Part of a small language model's weights.
Size: width 640, 5 heads of 128, vocabulary 16384, 70.1M parameters.
Training: a variant of Adam for these matrices, 3640 steps.
Each number is 50 + 12 x the weight over the matrix's rms, rounded and kept within 0 to 99. Layers, rows and columns count from 0.

# layer 6 MLP down (transposed), 1920x640, rms 0.0259, rows 771-780, columns 320-479
68 42 46 23 61 41 26 43 28 56 53 54 61 55 71 59 50 60 58 57 39 37 50 51 44 63 75 33 45 58 67 60 54 51 41 65 45 62 51 55 38 26 57 68 51 59 57 46 60 58 56 51 46 46 43 47 35 63 60 46 32 44 30 54 51 57 33 40 44 57 58 50 74 38 43 42 67 51 28 59 58 42 58 59 70 49 35 23 38 37 58 34 61 48 58 28 44 20 59 58 48 43 54 48 49 38 46 39 47 70 47 45 36 76 34 41 53 34 40 59 54 69 67 54 58 38 46 72 41 52 32 58 35 46 31 73 74 40 54 54 54 49 58 39 37 52 55 53 63 34 62 49 67 67 75 69 68 24 68 67
55 44 60 31 51 61 54 42 47 77 54 63 72 45 48 45 51 63 62 42 53 48 37 61 53 53 46 51 39 39 51 35 62 14 46 50 42 70 73 45 72 42 47 52 39 39 49 55 45 46 49 45 37 44 64 33 51 46 50 30 63 69 37 61 25 35 52 22 61 57 71 34 34 30 58 43 45 44 56 58 54 45 49 37 21 60 38 51 53 32 54 70 38 20 37 41 51 53 44 58 51 77 30 48 22 50 63 52 53 47 55 68 50 44 32 52 87 72 53 41 70 59 51 47 37 37 30 59 76 53 44 40 57 48 57 26 40 71 43 48 44 45 34 74 61 60 59 70 35 63 51 62 56 59 43 50 50 25 80 49
49 32 52 41 56 69 72 36 41 51 52 57 67 45 77 24 47 53 64 52 17 55 55 73 73 29 54 59 60 52 60 29 56 50 63 54 31 57 55 33 50 76 57 62 14 33 47 49 34 49 34 61 68 72 43 59 53 59 83 60 77 70 25 66 54 63 44 21 63 66 51 61 47 41 35 58 63 68 43 50 55 81 40 63 52 63 39 50 42 55 46 43 49 43 65 42 50 67 38 45 45 55 58 49 56 32 24 59 34 32 39 39 61 51 51 49 40 42 27 47 53 56 64 25 35 40 66 37 57 51 43 57 79 63 35 89 38 98 33 53 56 44 41 62 42 69 61 47 67 70 72 51 45 35 47 49 52 56 30 41
53 57 43 38 43 50 20 53 45 42 80 65 73 43 43 40 52 55 53 52 64 60 42 66 68 70 62 47 62 32 49 63 51 39 50 42 50 54 57 37 65 61 33 37 43 26 46 69 49 23 69 43 35 13 69 64 45 59 61 61 51 64 49 52 45 64 47 51 44 59 40 60 45 82 45 63 58 50 47 58 38 62 42 64 60 40 45 37 52 60 56 55 74 67 59 60 60 44 44 24 51 47 33 33 59 34 47 59 52 65 46 59 48 58 50 62 45 39 34 68 30 59 61 53 55 22 64 33 69 31 67 40 41 62 65 33 33 24 62 32 50 52 36 32 51 55 48 41 45 50 56 40 54 56 45 66 64 55 61 47
63 43 41 59 45 62 62 48 34 66 56 74 58 43 42 26 42 38 54 39 58 46 33 44 44 52 24 42 25 44 54 52 46 29 48 52 41 48 50 40 58 47 63 45 43 55 48 40 44 56 44 39 31 71 65 45 46 41 32 40 47 51 45 64 53 49 38 56 43 52 64 29 25 49 48 56 66 60 66 45 56 34 44 67 63 48 55 48 54 55 59 54 40 70 59 58 46 47 31 49 66 58 50 28 57 46 42 58 47 55 41 54 58 44 50 62 52 62 41 64 63 60 51 33 53 50 51 63 61 49 56 65 61 58 43 61 60 36 71 68 55 58 48 51 53 60 51 40 38 60 35 46 62 59 45 46 38 45 53 59
52 45 58 49 35 46 73 58 55 34 33 32 48 62 53 37 41 41 62 42 70 47 54 44 49 66 56 56 39 58 63 50 49 31 60 78 54 57 39 63 61 60 62 51 34 45 38 44 43 44 53 56 69 40 32 42 55 48 60 36 52 51 58 54 62 44 44 49 47 54 32 66 18 42 59 73 68 65 37 49 77 31 46 68 48 49 52 48 36 21 56 38 40 73 44 56 53 44 50 31 63 32 36 55 38 45 59 40 57 81 36 45 54 38 52 55 55 34 70 57 75 61 46 63 65 50 62 63 51 26 55 53 52 50 57 59 35 43 60 47 49 43 56 55 41 46 62 48 40 61 54 61 44 39 51 50 39 47 55 50
68 62 52 51 71 51 64 58 58 71 42 64 78 36 29 46 56 50 60 47 78 43 32 49 31 50 48 46 42 47 79 44 72 62 55 59 31 25 59 54 28 48 52 44 45 60 50 43 58 45 49 44 56 47 47 45 33 55 67 29 30 56 33 36 44 36 49 49 51 40 59 54 52 38 53 52 50 52 45 46 61 50 47 44 55 58 63 45 59 61 56 72 37 42 54 43 51 47 44 27 43 62 53 40 65 75 51 51 49 50 53 46 48 73 45 44 46 60 50 60 53 56 34 57 38 34 50 55 34 48 44 54 49 57 46 63 49 50 59 48 48 56 61 47 39 29 66 50 52 48 36 29 50 45 58 32 63 46 58 53
52 40 49 58 57 53 51 48 34 46 73 58 55 34 38 27 64 31 52 29 55 65 47 35 60 43 54 60 54 48 52 47 46 31 42 39 55 64 58 46 43 49 57 43 47 39 49 56 57 60 47 31 52 57 54 39 34 29 35 47 57 47 58 40 57 49 37 61 48 50 40 50 56 36 50 59 79 60 43 33 58 33 54 42 57 57 53 50 38 57 44 48 54 38 62 46 45 61 35 48 57 39 44 34 60 75 48 49 56 18 31 51 58 37 48 43 37 43 53 64 60 49 41 40 48 70 56 63 50 37 40 48 54 55 58 57 54 27 68 46 63 53 70 55 36 47 60 22 32 49 36 51 44 58 66 45 37 50 34 47
47 61 71 27 43 53 65 46 46 43 43 40 13 49 85 54 54 49 38 47 47 57 64 57 58 61 54 56 73 78 59 52 49 20 65 66 64 42 40 56 42 39 72 44 48 70 29 62 42 52 61 58 42 53 54 68 23 56 58 58 22 50 60 36 30 52 65 52 32 49 53 47 54 65 69 75 45 39 60 35 52 24 48 41 44 51 50 49 66 36 58 52 56 58 35 44 45 41 47 35 58 64 33 52 40 45 61 54 34 42 40 46 56 40 54 61 47 55 43 18 61 40 65 40 55 57 49 52 42 61 53 61 38 69 45 68 71 68 45 53 48 65 58 48 61 59 62 69 49 43 66 51 54 71 56 58 49 44 56 58
47 54 78 37 45 44 58 45 66 66 57 33 48 58 37 28 53 63 59 51 42 61 45 43 40 46 53 41 41 64 53 51 51 50 46 43 53 55 21 41 54 64 35 52 50 58 51 45 55 39 52 46 47 59 39 41 44 37 46 58 35 38 45 23 71 39 42 42 34 48 50 48 43 79 48 71 50 17 38 55 52 32 24 43 53 51 71 52 27 46 50 51 52 63 51 42 58 34 54 30 42 31 52 46 51 51 25 36 67 60 42 63 27 49 60 28 47 31 57 54 38 18 39 74 52 36 33 46 53 53 54 73 59 53 48 49 46 44 49 55 42 61 67 51 48 46 69 33 48 59 68 59 49 32 49 36 52 47 37 42
# layer 6 MLP up, 1920x640, rms 0.0335, rows 772-781, columns 320-479
58 64 75 66 50 37 62 51 36 57 52 49 36 72 68 51 62 22 34 36 61 55 55 63 49 50 53 46 59 63 70 59 33 52 68 48 51 36 38 54 62 63 35 38 34 62 73 38 33 54 32 76 52 59 41 67 23 69 68 42 39 44 57 61 57 52 53 54 44 43 33 42 34 54 45 54 54 48 42 74 63 60 61 62 53 37 58 71 37 63 56 36 32 62 36 56 79 66 69 43 41 47 57 46 52 41 40 50 57 49 53 34 52 71 66 56 57 75 40 37 38 48 62 23 63 60 45 62 65 36 59 38 53 65 53 50 51 58 54 71 50 54 69 28 68 54 58 48 79 55 46 51 57 54 37 49 55 51 34 57
84 55 66 42 44 90 67 65 44 64 36 55 54 46 61 43 51 43 63 53 52 50 79 32 50 49 41 33 50 64 60 41 58 45 54 63 59 47 57 44 47 57 29 56 60 42 44 41 45 65 51 19 19 43 68 56 70 40 46 50 57 55 54 44 39 22 44 40 49 45 56 43 60 47 55 42 40 51 58 42 30 55 51 66 27 53 55 42 54 33 38 55 35 65 40 21 46 43 32 32 54 44 50 80 36 70 55 51 46 54 55 38 57 67 36 53 55 58 67 53 42 24 67 49 60 66 62 42 54 42 71 58 32 53 57 56 61 30 49 69 36 46 64 56 59 54 32 29 50 64 55 52 68 41 42 54 55 58 22 35
39 58 75 57 40 48 53 72 34 54 42 40 62 69 53 52 53 55 40 31 47 38 31 48 51 43 45 56 41 71 43 36 57 69 39 27 66 58 43 31 58 50 48 54 33 59 80 19 60 55 55 51 71 58 34 46 36 55 62 38 53 37 52 50 37 51 17 49 43 52 52 39 42 42 27 40 61 53 58 57 51 48 58 62 53 52 53 51 39 74 49 38 49 63 39 49 67 64 40 31 36 51 53 42 45 45 38 52 50 46 55 35 45 60 56 31 46 48 66 50 57 71 63 80 56 26 33 50 62 77 36 58 51 45 58 36 70 46 54 64 45 58 53 60 47 38 43 49 67 66 61 44 61 39 48 38 65 37 42 60
46 53 56 35 37 40 42 53 76 45 32 24 45 55 65 76 43 63 50 55 46 41 76 53 52 59 63 57 65 46 36 52 52 52 60 49 54 54 35 53 50 44 46 50 66 38 55 39 65 41 59 44 64 27 36 63 43 68 65 43 45 72 55 52 45 66 52 60 45 49 30 57 59 45 58 47 60 28 46 60 53 70 40 43 41 58 56 69 44 48 30 44 38 42 48 39 63 55 73 44 43 52 41 56 39 61 47 53 63 47 76 31 38 50 42 46 32 52 44 37 46 48 52 58 39 45 55 43 33 65 46 36 45 45 52 43 42 46 30 30 31 51 38 56 50 32 52 44 63 36 72 51 40 40 40 44 65 55 63 53
49 41 30 64 50 50 61 50 64 52 64 44 34 66 67 66 64 40 74 44 66 55 49 49 51 22 68 78 41 24 68 33 47 50 66 55 56 43 37 53 48 40 68 21 57 29 50 37 31 58 63 47 56 54 41 59 79 59 56 56 46 21 38 32 41 58 57 48 27 52 52 26 58 57 37 68 44 25 46 56 50 62 63 50 48 68 46 55 35 45 54 58 56 58 52 48 45 48 57 38 51 55 69 50 60 47 42 31 52 47 54 32 46 63 41 30 53 40 61 42 65 40 64 58 51 41 38 35 42 63 66 58 66 54 58 58 51 63 57 25 43 73 54 39 43 46 45 59 32 68 48 52 47 42 30 59 51 51 55 46
53 46 38 63 43 65 55 48 53 53 25 33 44 36 52 64 48 44 51 30 39 50 48 52 71 50 33 38 52 58 42 51 46 41 65 39 67 55 64 41 52 46 61 55 38 68 44 47 41 50 47 44 52 47 46 46 65 49 53 40 60 48 51 66 69 56 28 70 42 56 31 52 36 54 49 50 68 58 46 35 54 29 54 51 58 34 48 42 42 46 51 47 66 63 55 47 40 45 79 29 50 68 53 52 65 47 53 41 29 62 55 42 54 30 30 59 59 36 56 54 42 47 39 39 42 57 42 47 50 37 62 54 69 57 43 52 72 37 36 62 67 57 42 58 57 61 51 39 41 30 41 48 35 66 41 43 64 56 33 46
66 45 50 56 54 22 43 47 51 72 59 27 64 46 65 67 44 66 43 57 67 43 67 55 38 51 42 48 69 50 48 57 44 51 55 61 63 58 43 56 48 33 38 61 39 32 40 39 53 49 61 59 64 62 51 42 39 46 57 62 48 32 52 37 61 54 66 35 46 50 63 49 43 56 66 65 39 47 46 67 49 59 71 37 56 51 34 40 58 54 52 22 38 51 60 58 38 48 54 65 47 41 47 46 62 45 70 50 59 45 49 47 46 38 58 66 51 58 54 61 39 34 39 44 57 63 41 52 53 71 52 59 78 37 89 60 41 46 38 58 42 76 69 39 70 73 49 46 51 55 49 31 54 40 27 30 28 62 30 34
62 46 42 33 57 46 51 45 73 45 57 40 50 44 53 72 69 57 47 42 41 50 50 54 61 39 44 52 59 38 39 54 49 64 33 61 59 45 41 43 48 59 54 44 45 44 50 43 51 29 43 52 69 52 59 67 67 59 57 75 41 21 47 52 47 38 62 54 28 50 51 58 48 37 37 49 53 49 52 58 51 56 70 35 53 58 82 41 39 81 57 59 54 55 57 56 70 47 71 56 57 37 71 68 60 40 38 37 60 54 67 53 51 40 58 67 22 44 68 46 75 62 50 31 60 27 58 53 73 59 42 55 58 45 62 54 37 47 44 45 57 39 43 44 55 42 39 49 58 65 31 34 39 52 42 51 26 47 60 52
39 62 49 55 49 44 45 55 65 55 52 49 63 33 42 43 36 49 57 56 40 28 63 59 60 53 60 48 44 50 48 46 51 64 79 52 66 52 70 59 38 48 46 66 43 42 64 65 37 81 49 44 42 55 42 50 30 63 48 56 36 66 60 69 43 50 58 40 42 67 49 49 50 67 61 55 34 47 56 55 44 53 52 58 54 50 61 42 52 56 56 44 43 41 62 65 64 50 35 57 65 41 39 68 65 43 36 49 40 70 59 61 42 11 42 44 71 44 38 58 40 32 33 32 55 61 40 52 60 46 56 76 63 43 37 59 29 44 23 46 51 32 37 31 43 66 60 65 44 48 55 53 79 57 45 47 26 38 46 59
46 63 46 52 46 78 34 63 32 47 46 64 47 54 46 43 43 35 62 57 49 48 40 59 33 53 28 68 71 46 50 63 50 48 61 51 36 42 47 41 28 55 57 62 72 29 48 51 55 27 53 35 57 34 60 61 53 52 56 55 57 19 61 53 47 48 39 42 47 48 43 45 48 51 51 40 78 48 41 62 66 34 58 34 68 28 59 35 39 35 46 37 57 65 71 48 70 46 54 50 63 44 72 56 45 36 25 44 43 56 76 57 47 33 48 65 26 53 55 35 57 56 50 54 41 50 47 39 48 52 37 49 28 41 75 31 57 53 30 36 48 35 47 43 70 37 66 53 33 50 41 45 34 70 49 65 66 16 42 48